Part of a small language model's weights: width 256, 457M tokens.
Each number is 500 + 40 x the weight over its row's rms, rounded and kept within 0 to 999. Layers, rows and columns count from 0. Numbers have three digits each. The size before them is the row's rms in percent of the matrix's.

# down: layer 3 MLP down (transposed), 1024x256, rms 0.138, rows 983-1007, columns 0-127
# up: layer 3 MLP up, 1024x256, rms 0.139, rows 984-1007, columns 0-127
down983 095:589517540458547490462523494509444420517445470524535483510533554507505551513486508473533501539528438460544556533468509444493434485443569587472582482499510528545474483418433555542574522443418560522476484499504523471551497509539503515407519522526522462485510478526560542537555510498498559491473618573555538529509478465578501506468475465533491526537508537433487575521492541476474521489444
up984 099:485549473536520487463511549523540486413507464463454506512589509497555552484498445486456529553496541487528522486462449526477464611462514449501534451505495477551526517572515485412516461508525499503548493544519573512554483462493506474447520577554485566504446513503445456526577493484466517485506438457484523514481491506471459539462539514478480564529484578516499498482477572382531482504434
down984 103:441525552379461518448406486426506486515498470503481475504487417503501502548410524532520450480455489467478574569523471506478472429494497507484501518464478457531436453504438469470483459425510479543568487515571452541523444560473513537527448465481459508484523435506540576458424506449455488509528581491456477514533535525548617479503451548528503538523508498510537485537448456538533545577529
up985 094:405528483472501476465518503505541432547441490510496475482512452490504451475498503532469503539491522491466549512501578512440424461524536491439475469420500499462546481484589544424490475525539504494582482469414513473496475489548589480441538585502549517517500471475458468480503484498475572470550479545535519422483517531484507481495490463530460544536566521451454485490498498487485448538497
down985 088:559546533486541478550537437569506511538439514497460440501536452493486507452531531426483491447478443534449524491497462457490485500466437511553532520510509522496558518484441528490538571471470502503457564501503509514502534475512500499505511605503561496449477447456438496494494545494499550485475493503542465476543541445484438463566520413476549513552464444478434453537515437468414462551497
up986 101:500434478490534513497521494465443544535561494576482557524452446499480491490489474543463479473492465444492483471527534507495539493536486479516521554481584448587451440520475483469458554546598502559493551560497516475489469526495543457441512495554513535478548540511446511523441452488506550480580473450466470506536516473449484454496489559536412595440482532515539510511503594494456527480506
down986 102:572514513476468485441478474515470539519427534505477496514557490538515460508477540442450465463462540510466473516503523531474582565458476415484455513493437484510541499534416486546491505560524474450491530444572520533540451523416486499587522502489438464551412453464521512458568573495478532459484534526475528482479546476485468562437458473466414486548480496531500517493632466485604493441471
up987 101:494570498451435457547529478476439513467480501455487539439446530498510541440534457463523478523520495520457472552506507523503448508418515467474552433538528487484540513504458530454536605494490486471495473546416478513499538469477604505451434503523475517503534540495512547486519615469513498504487459539400459498452499437471584523511555441492519498506501484548468538499534528492497542545571
down987 103:539465535569498565525479475528529515520506536489525397527561443475529510522505455460483540458438494504510530470566565519531525533545453421527455537521510455494391532568461560470562429524553535532513497403490481513515453558541439459527430470534538521495459461483539437514496495476425515536449485495474487503500501454538561468517551510474551434477474495433529506434425490482508548529391
up988 097:412476540479506523453487465552459548536383515429524547556541469523539547479476482515486489505505434513455462543547516606468511552480510508449440417411581512531424471528434512619474491523459549499489519498459463490467513483483496486492479534505507529453514524484469476472455533520434492588491540387517553470496403501533524478491498506503449467530508501521417477522520539471480464446524
down988 100:501539557542555455506484495554536425474575490539473491484424489435448503531573451599497452452463456437437490512493456463591570524499484522523546438524459504488384490503516425507489434544541515506513576545494495537458525554486484545463493462499550467500469506500424502486516459529500470508512513504499430468479527394528510492454468481486516477526496505531470531494507493466483539472525
up989 102:454497496481436549447496552480528507510494493481428591542493469472517491494476545425452492543512495494409463524505492468487526512514480577489541461455563503472566529497450494504531471475534560417500605488509483624544481501538521533477487489533519464474559482444539490506482513535501596459474475523493515543593515460460446446581454485474594459562506508499520508571490417524461453503483
down989 102:509437476512519502488490491565533506542521487494447487484499554426498432520424494488451560457525560453470544537511518520452496477471480473411481498538492535442517471529475506478551507462573535447460549530590591547447427461476496528478534493530603459534473558470538517468472513493466453414480438464461554470508497453480541462441466494476504515436506572533517513466472554492487503529486
up990 088:549509473547527443477497566517505482561511408445465462589565556479538594464518556556479511493497465497483455512485579525478504512472511460487493546426402488528399504493513523546549453543572476483519510528520456505540587497505500494519538546527460503447440575478484491513495474415487498548499557493527502510501514519548509496435528531499485513475589530523412483520504474511519456490539
down990 091:462535492448356525515481505454489477496429509549463539440482483517543490434448511497494527548526424424475451542474492530441472460480495561405557472520496501521407476502486542564474560508534531492509478529535456527449467484528511518552540475442559531495546440480570580485484447479503512564509544552478482492496498459497451556477456451535458509483455446540528440468508542530525494496449
up991 099:412430496506499490476481435533574519468507581522526458470508502552540475461439468518482468510521509535454525483521530468517469513483462533442498493523485507555498595495398540518455501477524526542468544444567486453442561444501513507463444528516487529512516522571558567544450559484500529556484447536429507464518450524562540507500550449475510464500465487434483528498443462455493420444565
down991 097:608531553425499535492494498492489460433469543621575504466503504409472428523514517558483488502481573483497577536494518538444495524540470544440525553469545525500460475494534483481415528589480524475504491562411432484464487506515481514510451502514465543476487472478533507486497520506501487522494494506558494584528470489485543454491486512538481534542489443414434425454486524402466510490517
up992 096:436486468504485536483480520440454521417480485470493530477484500566500466585487435526534505518524533460448482508550557456539473441497639496501496502479520497483441428532531460530528524465471515582540393473440511459528560469518485445527516507544473510486500490509506481488552443496562519442483553479522482417472518541456575482451544479524588501465497496566535493597539410467436510565528
down992 095:531627550514499511518525533470505564522466562490495436499460536516566454540473444473443508502468540537536495603516522519502507515494476504510517552562512511582524544459543495474463504531521562516517514556596501514500409481470555509489525532483525524484474497453461473537524582492460491417463556404511524514456493480485468519512509518515490502529610472463481461446467514516436528430499
up993 104:467491518515516542468584465485525581493532509492459499490489558455494444538508560473556533522585442516498435457632615515469459450498530422495538480482508504496452475456463460532576564507547493459510553531474512498539553471454476444537541533534469485506534550515485555436440499508470492461579474475516598465525516457515479569469518468530471493542528458506467498499537506491517535448542
down993 095:543483463420546533489499486520490531421492489439491497462469501496533520576476471514474568527436510496459512517527473559431544520571528466525481511498471545443493469503481577570470578499513557476500561510514494469486444461546403519450505516464511529455449473530515509495453543562472506520535536524535457506537492517515469412514524552511491466574505531512517468510477494557554559480536
up994 107:511571509553545497520486511490555532573527536468491499512522509573485451483428482492507497489494509556440550403450489486487489514565394565511504467498466558482476498529528500544510520480487527495495518538527478510529451571560519547490440535469566503465563512554483429532580544497556602554554454525499503461550515462498503434496558448491486548477435445504484478528544479460451442491508
down994 109:583500512474483535415513508536519543537507458563464508538466568491502423493524509505447527494423555523467491502494443482460409462517436425513501536517513489502552566493503494551538489583550531485458490507466517545424477515507470451488434505501498500540495465494537473515460509551649375448438490532511483560558441492544527492443562467494531578532542465530488519444505491473487526522560
up995 101:527504489522516470500423465480550496488496498506561449454460494445456550481462467567548539535496556613545502450561491547499511505537482516519513522472561502505510513531507474502592522542559561548478510466487476517513424458564461495440485521496530471461513519592468519507488508511529514469517543515489511551417488575522472549523498432454502486594556497509580493594458546459514492517446
down995 102:471557547549515534521540501513456487450569495504551431535455488549494492518467415526496488440455468443486469467481461548522501493530492575483481446491509511496494465498550457567483449524495517508435481536497560547506519528447465445499516487480553445493511469504457448519448516549471422550485405537428457449453446515463467546522486497480471519517474484499529505416530542449518478477466
up996 108:546454507483529438495496480488563564522522496440545487421509503561531540510428506463595503493441557476434565559501484510512479508511470481548397448383537406490474493497510420553493514537520437554452447526498502500552538469548470544544476525460510525480523502514506487469563467477497490592535531450566512483431497485497449541458500509507451505551492488522475504534505478493497549467555
down996 091:536523466515522469511513514543532442486507423555530533481467425447438428479475532479489528516561493506442423488537508474505435522542502505386475543526472481488517549467464556447520536496517512450464499501496456504562485513523498505454495579498463520489545471551445571556443489555546466517543459496534516572523487509468512493545465499549481508510582516541508502488505514454470516500400
up997 100:491524516485551453443439467541512453527435545549503470543505487516454537598534457446495466486497475463522467452497455475491502541505496563546415491490501607506536521498502498488493447478591520549545546475479516538495457508491489486472446539533527564533482556433487454559468531466409528491483471508526466538442509521531488536519516485554542518523459513532496458468503538498520468480446
down997 100:504456484457528444502511555548411520489486504454484484530586570485476518483436503475516477551586479475493602431556449476488485494557579488488597545511525461533459433554538441453500536532510488517490510437564490513554474544490551564507438518486502469477524485500545477449433510541562492490473526456510550505431477519544537444468486578450552457463433492502511514507498497545514481461557
up998 099:537539575457526486487523478489464470535501488437506478485494506484522494450492556492554452444521475555511508485528519505490445544450414487492600520471506458474543484529548438545455511556532474480441391558492513530482514494507455488418518514517494525479475517440492537557530595485479491505489469465480433439560499538422444486489502475546493547456488541492495564522478440489535510542446
down998 096:510504484555481453543480555522480506514488588533476458469484495473460466504528514477515507542448514487449485522444531532533495505441552563506527519485554544475501429463475517434486515504519538572489492489524455491523480539547568467610517521438484581499550514547502515396454385536470482521525507541544439543473514491528518528459546384474533433476464522567501476487521500465504497422515
up999 100:502529515524521515487420543504537527483508492472512504472473460543534470553489513447473536499459463565507457534448550435448489450450585479520492463545566545435501534504418457482584478521490454535454441542463541400520470525584473515477502471485439480518554498464558475496574541514505564543448435492526481591486491481455491512499463464554486513495552587513539501476503481465502468483405
down999 103:527520529462481450517493407510508467502519439516506433495389451464484491547510466488584473605506589511536507484560436537459446508480471515552525536460566425540507509460565577402523481514509504564477483495507419405549537525493523533527555511512475483506497549506505496499453492536460484521519463455460437474483560525501535517541446477550495457529556499499492503507447521481510465521451
up1000 097:600506551436519515532508474494506476512480447504469489546485486556551431560441462570584530443496542468516454481518487483466546497469542526524469459469514479493542501558528510553451538437489515517530418509492470586529475517537499457469510441488463444498517553562643457519494469526539517544510526498500410472523476495541406445552538452530535519497522454505518471450476475503479487505528
down1000 091:540492485512557461489543512568491509521535555475504491508560523505589524508438538465526504521520481519487553447451466486501510471534590537537481503455538527459480432467537506507450505538518515491505574562523521563529533480550521548538523500481445533530490531481440530427482499566508501545485540526457475548511546535481523543452523497573453553443524556502490522538493465532540463502534
up1001 094:501523573491474512520506523467505493492452435480406494510467506415507396568555514503450423536532486510469434507485475515467461453444416550518504486450515536536438493528512548511427468497444465517494530531435505631490532547432479495504488422503488497561537474525501451482459500505497508523481488475577563492500512512474403456517475504514448506489508531458527437532515502467527451509506
down1001 091:399438510507524474499508438482492419543502506496491484536478578522495502494459439506520470438450476577482563583402541493479485539595452411500495530559476428482574525442482576520466505533505455487530524517479486461519492446504499457491531528486513476483517525519479451447504630488415416466476557480467434534501424441461540567458540515464524483475424532546491527427576468582596558496525
up1002 102:479404478493493434529538472498551453530502527466470541543552526502474499496487427497475529452610525474476496452424437527533536500494507466455454456466484524556549469534509447548503549518470504500529529508459492524529515572437470539509443485558483533526521465579465492478479523489529474590438469489546460483488401493416377508491465531436563420528489475552462575448453476494431518488532
down1002 102:517501493495510553471541451558503498541503455521528456504498469469434468426529549521506477475418488522528481527470487484505480578512554521497440517513414446523466520518484508482495505483506525505495517515555487469509559491531540442496524492515504473429468451483561552542496451517458492507531557508508421502448510425514455490547546519481495480528527514523566509497479492467441511568430
up1003 105:506587488502535476554475550464562558518528473447514530578483538507467515454486586471548482555528568445458486526495453475520518492464436423519483419472482478547505575497463507509454554427471527486604475481535524522500477487524553494478583501480492462557494522562455551470525485529398512516488524602437456482467456502481500456493486501566507515458519471430478470490570451492568463500439
down1003 105:527473533475491470574579479543486506485500451452558520448476593494520545538465502439513501518505453533525503537506437545476454530560515488483510497451535526488501513492452474478552497501421450530475550537471463530374523531418501515481447484436489455506411530450455452524469527505501578559481485504415508512499514517543454474526446539474413602543550514480507461524516419503515493525513
up1004 101:518470501572502440515439461539525497603474459471512546513577497509570521488464537512498520556516449523492476542478479549511497456525443591430507565529458492436475401500517471570461486472525465523437471472491546482541462510552477453525433505523465484505535475495549511445447501546510471472517492523518530546522541515494405478588467504512443534504536485530554523554539431466541465501527
down1004 102:543501496496521516494572524482459498494475510551457491527514499495514470522509428486473456456478504445493409480488436475460495477464566495487449526483483521506427490517495471477540489491472488496507530484502528444380532451515498519506497554502392500522535507497511491474496480437560553562450592475508461405563488532491507520619474509449486488546433421496515461414491544562452488507454
up1005 099:518484540487564491452460542479532554574462488484437446434490473452526493527500408543480511503460500460534546536482494540428490510408498502462516541443485517506520535522487466509451495420509484520507512494563516521545607479593512362498540505432498517484468520490422510487519529464479472520507558533534583566454454554522558494528476560443460532526486489547455530499502491481440496479550
down1005 096:502554464486556516453460474500511501495577455540598447481492526494477470494456508557510470513506547564504463487489559475516347550518520466442486503518491464497580479518438575524469497485503543517498568544490414505513520477490507520525496435516433555459457504489593542507448516475440466476516499500457502481607457518472441533505495493606493494584528411511426564489464496556516498551474
up1006 100:531529415516491539568464537512486497512529504453498524544575478533514526532456524497489528481515521549515525459523539503460482446476505468447503509459450501447457417487460508499530580491541534466509482494515432468442501462529526489448494541542475491431442510420462541585526477540541550493523491501465558532459538540469519482524477500536536494443526425531562489507541467507420457466544
down1006 097:420452555503438444564537555472550497441534505489462556539455544576550486453503514499453487457510564466472481479537450428477485523498503518536571470463469512480461542494491519471501495448492509504486455516467485456539506492499463560510524578440501589532562531472512506514502519477511562478496505493540483525444501523495488516478534522453535472524478544492488609496535528475508494565460
up1007 096:502562510569471498458495485531510428481488498548469465594495490489501424436508501492498437545537456427547480464494495503506473581550535567478544491456475477530520487542570477510505486439479508446420558492472498517475544515584514542496502481518542545478625503548527496515566494564534546469519439482484477551455482446500510520461471493480420502551536519511516457499479528550522489530501
down1007 102:547527472461543476487499452493475570549496578462479549453536514521503570498506559576448597521464539505520560518528490500476564565514501470524539546467539438439477503499541546470508430574523595496550511455480519504523518528508473514531502513439474521541441514412485493492454479545480498472489470461550548476488579508519490524536503487506570457512505478463468540482483507468447501556566